Weights of a small transformer language model.
Architecture: rotary positions, no biases in attention or MLP.
Each number is 128 + 32 x the weight over its row's rms, rounded and kept within 0 to 255. Layers, rows and columns count from 0. Numbers have three digits each. The size before them is the row's rms in percent of the matrix's.

# down: layer 14 MLP down (transposed), 2304x576, rms 0.0941, rows 1664-1732, columns 96-191
# up: layer 14 MLP up, 2304x576, rms 0.088, rows 1665-1733, columns 96-191
down1664 090:079116146098116159124123117139057106088180144122113179166125166158109104064190132099127143202114058104090121150123089183122149118098174160161084112137132111149126145106170117104147152067188136125110112162100110130059093171107134154102180159164084061206126165134120172109161157131144160141
up1665 101:119147150147106154152128130091122076084117154157173101165116097111125142103189081132111107156090111101169137117144104131121147070147118131120161126170137142187174097110094074095139070110126132182138126100172161108093118124185130167124133136117134144172187110128198135117095137163096140153
down1665 102:167094111161147181121102134140177178101138118068159168192142096155133099102145131107148133156178118113130114115082111109143058132084105070108214101173156140154096162082108144165086090101161160144085134159125165136110193155140071139117131131124162148150110111081178127081167137120178130110
up1666 096:166151099129194093124171113187135185146163108131112238123159168133134178130153123127111096135072147115069193087099123152093112087146100105133131128106180137100167141131111111105110078095196126150127082157190159164162144130135108157130166169092122127189116127109173126121071085096088121140
down1666 095:123062118154141076122099159147095089124104105184106098156205190169094110136099114160139054123094108127069176105116131133130169141179117130077153134119136099146116113142169170118138093152170174110117134160121121130134106126123148150200119109139181136110171129117122195115062079102186114136
up1667 101:128147207136097195115160166128185134157179002139129074022157109144182169125127151097123174123095106173078067160134040094138195096156143142092114138126138165148087168103140132075136141133149149167120135169091127115121159117162145172141106129081173112146154151176103132140102130136198125152
down1667 105:097086110154118215132119117137176121074157099127136102099124147087106151115103090056189104129131139073100112109127071135140110097143129118181165198088079108172096147158124087105115079125157108145177134140133103156122153175144131124102163146106196183129096111139103156136106162154139150096
up1668 088:108119104126095151146063116157130178078168205110143162096119135059100130098067193132172085161117132129086153151092093120080068196147121109061097105083168110118107141097178171150182130112119140175075106111140159086126190109145118121174155103165198116087096154148130101115113098127124104166
down1668 098:098129149170117142097081093139097168169126081101109122093130160075097138155101140073122122118136140170091097136172135117142173153127103090033117123143117103073111075214160144189079123082141101122073118123195146113073113154161177135165175144199148118086149087144114130095111126165135118183
up1669 097:116081117093085146113170131095137166116112125102146161191134114160087117114129157083138159173116129188155135137133127119081069195149156126214154127137147071197224134132123107089139123140149075141129148104113122120151075132062120137137073195164139146114197106112055174193167175123205151182
down1669 096:174107101140044102144179124134140118157154140127123056139126113163119116149062115115090152125055120096127137123094178070098066188111134153135133119138152099154183142106134112124137184113110113128124170171103146119159092123136176134145132116137113118162099185153144133167127166112135119104
up1670 102:154086186132103130174095085118109111100133144169154116122134175159123061139129170162124161143193121074151156187109155164110089176092146093130128108124148139091154200096072115138129174120093115134137141127093141180151112141132149138116094180149147101098060099094129108174101138127122059185
down1670 107:133105186187117098144108158171097129155102056146086062057063112145159126126085078152139182170172118130190163098120185103116107159138174142090120099142165142073107119097118132128109173069118126138141141104118102153181067148103088137136139187125131111141113145157128091142129140075099086109
up1671 101:133148154137086139104130108103121157171163120140106185087175109136080148151087071093112119088064138071055142170129147160060147100182093099181095128086142144121154120152101156114158186153174110158136173141144148140084143130167124080087066105153175210147124102108079083099094125109102114133
down1671 102:245145141111145124155113164106121136113133137133095202105155120158105165116100164124094153131151105165130129137196110122124079085080124080130144130177178164171097154096157135173121153137157134157169152150151177132141113145183123129127155132142100180164092101085108121135113076124114087125
up1672 101:116112164100105122093107133130164114073185118134042112153095158120123182108166117088110118138151141171183096145119060157131156086116019094074124069127141182126084094130163179092139102177151151084074094128128129169145134124098105071132081127117159120161110101152138126054136138194054163130
down1672 092:167154149095152207046149095096091115154117182149087167109143156097111078078152092110179094150171096090153128060147072141079124151039113105143141102123100180172162081141095126122112129087131110127106148109056142118102086140102131114111113157174146083079142141179157119123078165159155141106
up1673 094:117068109106144099150139074105126105122143129170156155145106169146124184103136143105163101114086114155185140163176168111200104115159141161149123137125186100139176126119129109146128098155095135125147136153149152135045155127119144119133186121117161123151146122152113103153088131145107155145
down1673 098:112112095131136142123129197146134046137113161148139135135127111095208162137119146156163114087084174116154113098189133161153169123097124112143128198175083130134098116143120133113090136160135134122163102098174187178157149143099160090197149162145145144103147131142121174158165104155177152178
up1674 096:208161189125106092120124157072159106126123108104082145141101142095115107116106124089124145143053139106135131068128132128138066058248101132113106144128146112103190173119138123195073054180092143106083153104161093059171161137070146141114120127142106142128135155131083091164143102139158156130
down1674 099:099189241130129132093120112169186096129105057108105129153136172178114166107133191183130178131148120138127100126135159088084078122122151178164169162135081117157095146147167161161147100133165189071108090196125155107119142165128121128139121096125114172116126131080112178142165143139143121174
up1675 096:158134108121136151170145099147102192150130134095160124102102143155143135147186163159158126140121120174117154103141109085107078141073154113153144090124022028171085122126123098149172085145171130134139060100173099148175098131143141137071120092121185149126152125104124145105071153151097060128
down1675 097:163155129080129124136100123118092125141150132102142122138114146131185093099140151088075099126081178116132152179098077133138074123121163147155074091187087170097088107096152134149168143170211107088119119106195102110104141084148089193220056149129140116150100102180148105155102114127076126111
up1676 105:173078153119073078171121137116127111142071131101035115199154071126118153134121088159125159102064135114088151124108159161164105095111095105106154130171130113150176112147118156066168136138150122076112178131152095157107107085128109157161105148151182137127097150106065122119120149095187111149
down1676 100:118105112143006103118173101063074111113114123130092160070155136162121158133126155125161132143119138195185114127157106151118189122123159105094087143102101072121107123165139149103093098109119151113116144156073070163107107136154113135128072149134127044193088126104114109117147134109124213169
up1677 102:093147105112124102037100149076111208196147124122193123164072147107112119141145132144118141102046150122165185128133088137120106123069150102128127160159127136143145178141107148091121130193082121154160089099145124120100147126071125110154108124152172117144068060128180112106119079135100142141
down1677 108:165174137141167072176107156190142151144154169118130177148107167099123112143125081142144121104141153140111155124123137121135185194079059105113139200097068144112102140156087116101109137123102141106134084105074120138166104146163159046082131170136089123115100127073116152116168109117125127087
up1678 096:108143176087140099113053070133137088112118149144134130135142144122089136160142073129180107195137162144028145190110146202151106103122054121102118141153134153122152142189116144138131126192129085091077113094136120145187208107090099172133137141150193128126188108118150156168144146172062096154
down1678 094:110143157106163058184145161134097111150044112155133184091104145157040119136101131099099090157090102124118117121165131070115098171173063136110210124138160124136164167139187116158182137129117113119152144164103172180152137138144128138079175129137144113067177161194171181150116134096133100080
up1679 094:148141166146126147148090141144096169104078127105130115096141100125112025113105159126169137175175118119112117140196082139142127159088083164140167121077135134148134085103123132112144159117135134142137117064112153068121118181180144078139170148165159096046143113205045103143080179173096090138
down1679 094:117100100108141103144100122138188121166046136118114129173150098125132196132113168082084081080134127107057087072088088145086171115085136135119114058123135128150173159087178143174141145114096173102096115097094127139113138119060150090132154076070101105131135135118138151171167146134148093194
up1680 097:093162146111166118255063133081161140113139147179104125115120086087136143105187191143149127114141166147156118114083141149084194071114168191143143123165126143136111130163145177174187135103088174129073157137087182174104151109116122121125165133104084203169071132094116125089164138088155136145
down1680 093:150066186106107115100092143126108131132161151151121156134120124210075075099135108204131064157103033094150142110073161084100161085090147139154152135126118102164143115145131115111137071070145130154060131097107098166154130105128121142143167127118078101128108133137129108154209094095115104142
up1681 099:148119174105124082146095124123123116151148108151151134142140166148135109113166127170130123110124126181150159131127144117072155136091129132099147140139142164143124121109115181118141113121067155133126153128094110152125124157137178075088131087084149137148152129119138174072133086129156186149
down1681 094:113113111143150146167094122120122096193137118170155097162084098102130147097138149140145113207131084126138157132084111169139121159158073139123138153139136154147144168091141180213098071137114102119129195127157134080124116155151098097160107120176137175111117146158139113201127213105103108098
up1682 095:133138169097170120117117073091090133124148146123130141117117142136084149145112124061153103122049086144131195183111143105158171181150141102138114149074168099130118163111140137077055149090194073142123166159108123138110084152113177159160150172135195169081121121106142191149131139117133106105
down1682 093:083136112109172164103120157160139132105148120143147126104148130081127129145146136162116161137149124116099097157168076092131101091083123117104157104132187103169116101165094122170155125194077126128141121132115114093141135100109129136117205182131131110134160130114150099093135123201131104163
up1683 109:126154185105170088138128093129139130116146179103104144113142054153113150130183107089114159116116113155089094119124087115139128136146122052119078038146146163206119130103134149152114104091100118176115171103101099101108100138124145145064118161118176117149176134096126080148118135137124133142
down1683 106:143150126120156084124139127163067101171151160166108151104083148177127097194205113163116126192132086170154119117111195122102108145088189135085119142166150124140121090135132105134124102092141131160128124147126140114123144110103116095079147134154125171109127130168143083119144164164148116147
up1684 090:132161189130107094151111133105129125166098133163178123098146122107112105105155085109107141140144127079139147127192117122134127091184120072175095142097101097144116121125143093104129152186093199156115167147150191116073122117114080138109140130079066086118132124081159160123105109156170104134
down1684 091:132137130133145127128138098142100112122151138156077170042134085100153169069183163063041099115145153199097131161152119179158164140177099194145104102146122125119145130165128143121163100151150079117155056134158081110138103118135172100231171139107144131181138109223118184161111146140081122100
up1685 092:163130122132108180152145131184078129187149148109145119151144171127123156094129108172126120058070112112134129153132181085120154135115086119119147108110163086078157036202105143111092127184103113124152120113168147135096203168118109074096117104153136103153160094103102124097172176169106144122
down1685 100:118124148154133183138129175144159176142134091116134133167147208141115153151137167147145119102194243199096125174145139150136100137078074167123118093197163164152137088163119128116120122139127126159117129061110172114123139150123122139120209094106124149047110132189121161109111119183186155124
up1686 103:109096126097126109194103176116111133212166158132101141123138107111103095118127129146088142106117110071122157126116129103152088158195096075143085220103131118188103035180108150126120121129131123062136191104079108202066150142124125128136188146144133109137129161114108085119196067122122122160
down1686 105:068145107113110027193126130082162156197141149152181127149162078139147148152125131130156125115140136130118142119153123143115193135106102161119149099163100135084105124164163137087096153108095087156085120138128186161120139094141131125132200110092132127128117219131115132108120115113056065128
up1687 105:053148132164132114203151099121107122184167130130094145187173095174125118105103129166099167078077150138132075126116140096194088113123207128146087113089171154113179078160133159179144158146142128159159115148146098160124121113087121140154079113082105082164133130205164097102191135133147164176
down1687 103:135134133168117136131145087129173102142098148180122125095170096118080142158088148098109126129150120159114074088094106065188157114166158158141093116072141145130117146173082145139169123106159117126134165052136201111089112148104164127112101143134180131118111151165135149115146124109125129132
up1688 104:168148080144125103111138171136071098147165142071214123093169125111115147095157158152086122143124153180114149132149133065095190125136166152103132147117157118133088088128148140074116099125129107150088110125138149131188200104170131107074214093101168148209106115124092168172144191063132155138
down1688 108:156172150147142100146143174085127123098148110142119149155133093125083063138101130097091089123156129155090126174112146143153076117170152169078123120133132176088143098129176108144151139094084160113062106058090085143127131114184140195169242100064103157143064145167129117142099157104110139127
up1689 103:156124066121171150094157156141124175122126162147136095122186120115125088156092106146135199112145149123070124096129141079106164099121145119140128082108102130108117131162081099135106158143173134135077147161137151155087054144121152119082144175079112109099095110068080141110094164102145156165
down1689 106:140093075143102157143143136175115140148152110165148103178168190167144117082126115163121078130148083110104119125153089101124174106089080166113145140053134099128082100167114099155122127124127122101083101152130146158121192149101148173141105188115145146104101123113124144152114127137132191111
up1690 106:084177143133108166123204082103145097141118135105121202141106081099090126141168079097159112104151105106135100117078096147085162169119160118140130140156132141117125131073141163063172116116151130123116131126154148112143131092115121195123106125100136066169051134154170101117122110073159174117
down1690 107:166126197144145140108150134154102102132222124112176175105087180121153092109172162169080141129141112104125162131117167111104115153115144158132170125160081177165178144199093150120161120111103152114142132123137158149120161117134105214138138204113090099137082124120133101084149121128132137125
up1691 102:140110154113122183132152196126148114130039179124159124082155133084168149080120119139118219137151129097102108094136146069125102119148125145088177124120124110153141169159138173116166135146141082116119139176120150152072172155131146167091109138116113154074136132208135125115118128070150205076
down1691 095:150180129082149118063042084099186117082147135164138128102111158085148107146140124123095156163144087075205132132102127144149165151101114129148112125117121198181093071158129082070096134133123155134125129235137155096149132139145147061127151058110140111127120138113126097141166110068107079092
up1692 097:158150186173189131114116116143087152106128147115143122082127173183220145120121144132151139138107108163074134145121136125151121100120048170136117154117130108086154131142076115091160099130185123164137103124068095120127188129184170097095174132158090159111152168115136113042127182057183142097
down1692 093:111150112113130134138098070121161141164143130171116106096118046101179126150094137125146113103098121163094098159101129113142083119098121093188174153129113137086100132090096154164120111143114082145117106163122111112127129152130133093114153107158126170126122136115145158029105145122149107128
up1693 098:139095153134098159159146173141116145124118108199065071151129157172103109150154147125117103204135142096133120096101130128078151112090123178137094106124126082127101110122109137146059093130142131130179168160137136115089050159171170121134170172123134129136182143137153162135158152134101139180
down1693 101:196172112060140123092071131120143120133144103154135109189096104106164122118237084106198127125156131129107102098186093120134141114127173138105130135154142125169139108130157124152117112179164165169183139148114056107048087092176133176119154116092160071102124191127147105109126102168111117164
up1694 102:135125129125153153168137138127165133105139189089160142174043143121082095142125164131114118103086119136142108112100142135134115172156069152115138122108111107140129156113182148176108101191139085134154175130178125067111164117129123181142161096140098072143185104141162115119157083178114125107
down1694 106:092122067173132159107056103115145150147160155120096078118100140122145157174150135130133159136053175184090155125129171174177206109117076124153146172145147078148164076169115141115138094161162125184136136086130113151123132118068080112145122123193122108117132152143138154110172110152109093155
up1695 100:094163162140107202119105145086110134111105151111175117090131143114098095105171129107165113134157100121157147127138080136162167161122132111161142136129110124112160120098128076135096151108138108073117102159059188128163155117146124116139133126140164129101054068123123133111137140146151140123
down1695 099:148127126118172120109123124110110109115077102122138167147112150135178135131135137051081190148096088197101108110128095146155126144086148141110126087159153136159125144108128116136114135168110117152075068106104081131152108128139064093154081103110131111119138117122128150166219095127134151112
up1696 107:114076151131119120092142130155106144118160166139141109183209087156159175173162074119102130124115098161107141114168156160086107150081143180165117113065156079156113134150176132161127183131212142102099118146079095125062123089094109094118134207051148111151081123128157143162155128130138131091
down1696 106:148110181081142098126131118156146121162158106132149145136150108133130123109096146124080088112121120120140106148165068108154166128111082085128105123130093129134134119218189095129097135145150152157090114096148118104116063144198137109117088088077161089191072057143181148129198148115139183080
up1697 105:127177110139087140036142055164102081149140131146138093126089124123154058123082123127104116181141114080064122105077167134147128134144123059163170122068177115123114168117135176107117059130105143097137148072135122121168164105123074099086157212125193101126121133100167146152111170102135118149
down1697 095:126184135171173131141168111093070073082138105154148084082215151051139158146122131089120177143103122070117108144149066143104077086065080079146118124114084113168116043152207141139192080123092101132092154092118145114193127131158145159076085094133098059140165142139129124179153117122061081120
up1698 093:099121161147158147132113103118160104130105039201119127149076140109107123085137165110130065102115161075100107087088132094124104123123137139085107094127081087062169165121146166163113110124100106111094152091141146118127112109179118047157071158125083121105179142143160135130181109107061114106
down1698 092:116160068110131130131119157158138163141110076143137135124064098125116155118105127142170125167183218123139072150114139113136122128153104122141137107165104111080159086118133134151140138092096128156134063140105060127139136173094169092127129097135216129118152152062120140117119143143096118112
up1699 100:126107087092141141103199058148076121161120114118105111127103082120141100164145136083167107123172106125159129099162066151121078156146116121096093081128133129110075129071110112140115150092087133107123119173126059143153085058140111102104112098117150117099119136076172106117082124159199151103
down1699 099:129153140151132113082131130186156092107130112093115076097136115154122131151109145124092156110189113185134165129073198158151119070066094087117141149106118162110155122088074107154126092143122101128111082164095099171153159131119125158144080163103116171103086097131158132137165109097146126129
up1700 100:156085109086106090174133183155108093118090175136146138179186114112139111167160099129097186183152145098133177129112138117144132145183112107148092183134188098104190138175124112101128089128156103145140109130123133144073154126091093135132101184079124168144110197115184139202114097173068127079
down1700 102:160145165102116123064170078163076089113079110096115142122087137084185125110104155173113137118175072111109157113166099126084118130092070124022117066112171068161134119080110109089112147205107110184126142108115180171096126113135049158118129079160120140100189138067208151102182156094154104166
up1701 089:144071114149059134119138143106113124138150150120130100158127081104106128157072150186104126165122067180178119095102021132068059091145104166105162125175109077167129158146077084085103152164139127117142118106122174092135157144167163119108133107184097134112152170159165103161144109111089125163
down1701 093:140122148170126165134140211134104097108117146116120158139128091116090102037118185107086117100131116141117118198140114133154118161191177104133103086158148142201115065077111122179167145186214084137126152192140082144143099146112097136123074164159118115155068179132118134141082175116111100113
up1702 105:187119098174128162044122075132166143122096095091174216136141106140139087096148095171184163102093118124126116148084187161147140126082097127119110149134189121161177150117144120100132137150120186175083090070161061105070104132106171140120100169088081118110138104109133102105153111117052194070
down1702 101:148103154113189131069187139162129154054100117148158130110129128116115131108066126177188109066206107154146105147132143120119103098091069147047102097132120093173140131146067151076124154113089057031110087092119094098112151075118135045111047118149121153056130142118144135057053138091110149141
up1703 103:197093166115165152147131099149129143166158131171062155107133150145113092153205121162166097062155160173129101129146168133126147123087064102114115147109105157185134097135188124110106149117080207137120107162139126076092080120121173110109118080107139113100151101140115133117111163132135093164
down1703 094:171110108086147098132081102130106140101106086177152184121154140134118161134112162178097122114150207088134204082158167075137128125104204111110163151124124163137164142153218142182154057097123091094131181159111167098129078100112164152093132104151138140158166144108205063143105111058159208152
up1704 093:108120136140090158125097168097057100083121157144119102108142156155097146145120095115138150126095123119098135132074159106096081079149157185113184152154129097152078118142095168169099139154226102109168134101094127097127166115129163088111214146125127152144105152079139168153112095126071145165
down1704 099:125106091103106060076121123157076104091100142121142115079142138092095103124106162178063158075098096149098122088155114128098114135109171147116153076107139106126110148131120130119153133151103114123086122123069089154118135116144198110149105078109130159149079094100137123136101145083140120116
up1705 102:105107159094095100135117064128141201158101140092068171072166185136095167176136183141130111065150152108108173097124182145081169195124149141086218127143125137164073073139109120214123152121113106181106109134156142135138099102129110127153063114132134130154063082144107101123094132101175175162
down1705 102:159111110126129126142067129164064135093129108156174129084082119135094100115137143150159114076129127131145145107117000109144113120195111124106166074143117144102104104165124091100141116122121157141164105139114135115066119102154123116090104122140119149123128101154061081124089136105112123201
up1706 097:114137137100146173160148132127084145127204141126134124162140169117088104163158128091135119180106133134075126172114092121113133132121195123095166171104090158119082165167087121134178099091140145102106148088122112053119114127104117078121145153160105125105116209071093105101095121137145196125
down1706 087:136130194120087102149183166122101141176131135091084137118121105134116103152098151144124109106151087062136108133113167091146113084117131097141106065084161137119105107122165115130100155091151143190140173109116121140087139150162159080150079125154117111127112117112125172115158125154121101076
up1707 094:141117146080093133094093131150083131089028124159115147168160094117132125155131129103120180131138129162117109108172170134177106076143163121118125100126113143121103117122130111137173137086151154130087150128082189176170144129154079103139143167150079124092086132088162133125133134065122156134
down1707 100:117145173105121160144092059100144145100160129109088108178171102142133165111156199104152123148128067166180135127135155071119140050109130133139135098064156096170114138134125108078116168130134143095075132162138084145121125135151168128079106212151073092173163132168088121133083061165052187145
up1708 096:083092092150040150094132093120088118121116120053124135159123151147148098119167107113123127127144148165117205129144115174164120152181107162073130122142118097065102129107191106079071164114150127162081139127109175131070137152125141141088155156110160130104198079123151116150110073130180098164
down1708 092:115136075131135142126163081144117154151125144154121094068097135104100106153144136140037106165102098121078127104093165181111126098090127161061078115155107179129129099135103145148202078188089073110125043094102131145144116160116137070179143121117107139152145168178166175130113117134134173129
up1709 090:119139177147150183136089134095165120101153119137133072128145189139120104154151150097119124152093183132139130118144110130160151109120169124182058168079122127193104145085089182118123047148091178133103074107135095161149117145168161118137156137110165106181152159125098141135107104116075150139
down1709 091:120085121111116114145135084109092166115101121208124083107090104120154081153141126155143140162121120188138134136152142099127121148100177085134188147090116121099079182137101126154163105117137155117136147074128116110133147099130118076142121146120187066092091125134130177131111128139126142129
up1710 122:135164126109116151145196103165132132146094108123088139086126095130131093169109081116215131176140146198144143098105070108086193142150220155111134136112143105146096126166138117076068102104103109182057183140141112103101083126135058107149179112104100133128133175111135076182166120127074122113
down1710 116:109130134143134147149136126117125142091091111115115155120148103130143144088107113146129114136123105128097165094068126092105157114141145136111147118187157157134120139159100102128129201161135113174114211121162148104169092125144112116142116087068106134122092146135140078153136121112131132096
up1711 097:078106094082156166141111149104095142086114187090136065099145113165148106153155137159161107188083071113107175138156168144094151110048163173178048137155157137107199147125107054121137182138158131107159083099107101122122099130139130083133122109130178127154101145100133155125123124095117068132
down1711 104:142119104135123084096118087220109208119092162114159082144136079125164085132156185166134097138103181150114138149150138148156141068106113172137067131123159156081089132118140132151150101119087107124126139035113153097150175138145141104158090170107210134144114158131125168127057146084102101189
up1712 100:124166136124125169098121098150179146126227127129151102177186199098177165092132148157143147064075110128139088096144128164091157115138172129077106080085152113085210125144072160128117153093156149123085141166100172151080079116094163117102122125075091139122082111155146092128124145111153139060
down1712 102:132134127145113144136011058123158130108196170114151149172081134127085163167031117134122090145115167189116196119049163098188152149115127050164115146121150168115091158074078157140150152051119122107114110162168121139098151141129127143104087170152079149151076148162109144149128082116131113147
up1713 092:087161202121132131116178097140092077182130135100116139139148159089165090085107106160112168134096108149125107069161129153116201099141087164115131091111105166118120158143116099149142150128160111143125091121105145089170099133125101171127136088167141161135124086106157149061192116131094115160
down1713 088:107118178147186102108118180146109100099164117146126127055113131096119152128093121098134131171161145149142151148101201104146181107137139114105123125120179104172136091175100137143152157158131171114235108138198098115115050113107156147184174136111115129098158111144105148132153110088057063128
up1714 089:119157145165076108146116158157108133125120136169100125044133114179137143094090162133096104142199167103109135177123185099074150124098110114115144165196111115120140100154123170117117141138089065132091137092106114105205160118142095041148166116092131061147146131082150129093111083120116167127
down1714 094:123128161093121105093163128074104139093111116123135177164150137083156153190116147121167134163145107170178178143129085068151139066121124130117105139105141158121182122128107132194133108093127190111121127102149080139161145145162101158138156107112106128117072115078191146152106070081144120132
up1715 100:158087147131171132127133116156136147133114089133132098178109115196119060129095125129102137119169113118098110158098160166104090195127098098111125044155122119148149155049178113186122151165083076168138100093126145123153118167109121104148164174151163106107079140179185048159057100134163147167
down1715 099:185119146170113198087133155102120200062130097128103106190119106157133186062141126182110139114140126132119140123142122121074086132053090180146171117144115130187033130126184159148168138176120131119156112100166138084134176188122147086187152145140091114099118175111122175132162094141125104118
up1716 100:123106148174099176114172102094158180116151122162167140121197110130132149097111096150145097100126139131155158155161138154070118102177139134123093154097101102118129092152147150078147106152154171160101116119123133146091190116147108123092112143112127119143157125093125157082055053117136090140
down1716 101:122160150135113113111163132094115161106186126148149121134081101120151107108169133076089121116154115148105127139143149144136138127142112084206129120162160149091135141128068145140114116121187150139153151160120073133162147152165145133149125126099122148137168129106136190083130160157136158147
up1717 099:115111133136121192077134147141114125139118134168164122114105156152131125163090172159145154148125145146092123136130194137114157116109160130094149121122158140082119156112117206136124136122135127098095111099090145145133115087170133167154093163113147111099104130099030118000200131145134124091
down1717 099:061115125123146095195115142071123098141089111110184176163098099110096046129153098126136096071129077150120134153128108117112119134103134135121092148141106128182120166163138093161154122138149131166141107155138116136073117178070155153077147095157092146114058069147200144229133164143107070143
up1718 099:208153128163129153158119134142113105112136081130140129118141041138158137212150200125103113102119109108130090103113119189147134170149118143095157105159131108098155132110106130135149137156111091135158132139112165158095130079058159171090122138110142088189130114129175107133105119140090140139
down1718 106:113146111147129138086110113142160111112140120158118152136149142101156086082143121091058214136163099119137083101102122249128164156152084102102104115150180152124133108158106116108096100086115101139060138105133073054160167185060117102087100163153086132138216076159094132128144120157143109129
up1719 096:142190139153150122130095182114087134142078193153126104113106161169157077134135139180095138144164182101168143145159104195135161167116162115109177059120108096067139175122135185117134144134164135131114118128111177112180131170114058129087090104152140104147130099131170113144107216110131145154
down1719 097:131097133148131164200123108138169097117121121045176178113134099121123112138120134151159123130132126036105170171109193089093220102116070196120075139100109125108153131070153166130146101080110140144120137126121135185104132140176134138093126127145080161135108178115062110136105154189114123153
up1720 099:121108119184147095141116081100123112112148109096084156132135149111186102113157101104102136165064123097090079125118089156099112185183106159086132150115153137139082130121137094131128151098126140161116087091096111073135126114134073139115108141164141152104120108131104164100142129106114179163
down1720 098:148146079127194131071142133130077185148066126160163183113149100125189127115147054100133131168152096138138104140144102129119160166149176173142110139135108141115121161185122088087140134151117145147118136160124100142093096061121133106168135122144169140169179128087116200101101138143143140081
up1721 098:108148140155100136106163196155184121112176149158133117164136123077126116110148158085115061084120041111142127060121139128137180110119153127149102031161104140095079083124165153176108132094080101146134140173151093052140150092117108128122174166149107071146101132155142149170188173091128180135
down1721 100:105164167131143110090119120122175110084137110146158151160153163106084129115146128189124122090132145106150156085139127086130097128143116088152168066111133075127165179122099110164120104141124039085161088038143111141186121148124147119152112177126117100131162137124100208122134117121140085125
up1722 095:133125123105127123120075153088131186079148185073097147178136157093107109169123117134152139062097086153140130121116128149086086090115160199125147183106120115138147101116149133123058090147176111099080154084188126145144153134144115129097071157172133143110150134132151094117167120161148172135
down1722 097:154140082124152159116160116087152097117182122138104158124100118131181120058106048150135114126091182098097146109117150082156063112209125164168114183147131152108149111076106049131145123118146093022152091134154095110141133146121127140209139164121099127152141116177136161098117073075076078146
up1723 108:113118169131110078138132083100121134116180157085175118074125173132133127183157080134181101123129125138145110167147126098125148047058109118125118116113128150147175131172093154128085072119176140176079183166082133133102141167083152110129104120176146123185123183084108141156127122174119137100
down1723 105:130134206163134147152162129068116127138132167112114116098141150117187152136116163161129115187143138105139126178127193125132134142133193111167141115159147098128133169124150164110131104107196109212176117118138144146093152135114119176061096121120124130110178153128094158076160183170097144127
up1724 102:130122091102046111108125176124092147117141092185140149063163085145149118121153145183203119098100187111083091154139164115132093125098087112150076117162111103161113167136078155136093143142106101172114079136126211068115140155134127104054046082146155115113142096170059152123108142101116172156
down1724 104:077129090111143098050121194127134112089138159081094138122164102050088138122138174166149113072082096107147119130102098113183149131081099163121105135142102092158089115050138113106166137187082080167170098081097110111147157095125091155088061149134128124114099136122145151161130131112115115180
up1725 109:140137139103119142122100128157101118097105137111081166138131139120100108119125034111149136095166133104094115095059136152173135130107157114112167093080071115150104090111167165130187106100174123183189134081127135091192088164109118124133066085074104108155127136091099056128159105130143114131
down1725 105:057109126129130176196124125135075100114150099128166081144119168094140119148127102138132177155117131147171173153135169150114132190082140048157113097072123152107145169143135104169117095107067100105123146154119114093134118160085069162080105107117112072128157149167103124131152099082176147103
up1726 105:138150135127160162129154129118164152129093094173157104102106115105150172114149130135096137108167118141131106146177144159147032134134165178078121171106104105119127111128100195122164153151113117107207177113135122149111099094132142102081120194123085089119104163148108124142165102129143103133
down1726 102:151157170158194146056128153176113128151143151159173110140159111110099179110114165092144104159116129110128059072146110159110164075113185131109112175145140114167108141157162082128064138182170118134134157146158170159061042115164096141139089136114137124112073154099136215124164150101125161179
up1727 101:134142154102145084063152072092120081094127057144155102097128134199121094164175127160153121127096129041181123135090069102170100176103148151117165086141129112103168135114120100089132125119053127118155104110075138154121070071102160148172106110199036127165136128074137145121141174127108140166
down1727 098:127116165131139117080100178117117136107098138115106166134143112112104117140094149124134143108122054131085104114106115093156111087082098150140122144162145143147125108100162140127137135139132171111094191162089159154149140141122161096068068130074139139114167078138166185150151173120115096093
up1728 098:157083111097119162149120147123120189188153176131114183090155127094137129129084155088057221142153094137119145118118128138157061086159130044096153134105128079154076143120133073140151103115125092129145118158126129143064097172132114139119140098131155169091131149150073141108072110169160212137
down1728 108:164118102125186126050108182088100144196084150144157150155125100082096074082128137169078190123096141126107144057063150120111139064128122171103217164131157150108158124122166113122150133103120133108092137124119147148098046119122146108068068125124115124057148107110115111120035128139156186140
up1729 103:117150123119143130132121108069093118101147152098084141249111118176186145165059138117131134123134111103112131085063136116170084132095106136119152082143089157163154125096092182083148019184111108143132094083157128126154145175143107144160111166131167109098117136118129148131109158151084119145
down1729 108:093198171125123161137117091152089140149143113144116190138193158176131118128172112110144150161107139105131139137156111143108125154104151177109100098150116166117146162143155127119089113174144165134165177113138124083153158072109104137139119164126139136140136102120127177092144112104153153117
up1730 103:144179154115081133144114103091121154168084095146128173188174107139132184131144151129127171126097180089103114121200151168150095108129099112130120120175188134117107131107102079133062154194133160159094156138053107153107138153135119188130094120141153145191177131214150098191121112149143079197
down1730 100:104153076083110148118098130044133091115067119173086164074176127182093073130122137110089124144140130126144171131109149166123180125133103126165091073114138141101134123175162144106115132144145176098105121124155139119136173183125135110144116062131160133102136115110141132145145198119110150138
up1731 107:107135155121106122215127050091122123141128191085154083150109156122109142140092159113100100122101094138133179142141159116104180103172106122149153162127179103108173052194108149142131036071097076153133158156141117114117112097145138144111130110208115113163147041175138030168114145152112140138
down1731 121:109107138172162138096152110080130156089145153154100173191135130193085124120161201092136148138173102102132234133082108160111109129168146111133053173137168095111064133139135143098136133134145163066113106179124179116100149130211133092107126142155097142099204110116116086159131131077096149146
up1732 096:118140147100066088111123087086153085170161100116167140162100116090123117164144076133101042031160118180083148117135121124191120182091160122184154105104091118106156135140149174153128125130089192131155110089136132121131134102096159112135120118115105181146096160150063110147111090118115115122
down1732 099:148151144160155135178127147111046150145189145156104189173089123131154142106075104150151052113152175115093090108134106138072198137057134151117131174145122074110052069117083177096077110165125137145120131148097105155107087159137134093118130120137137137161112146128117098105040075135171152105
up1733 109:112126098130086186176111137151135147108182149188098119174148101174121145053154133161134123167162120123179138120099145092122103071104119097092122124131139115119125131089097103140153133158142108160157100142119106137103169119096173152094145151173139133144178104197070108134092103161155147162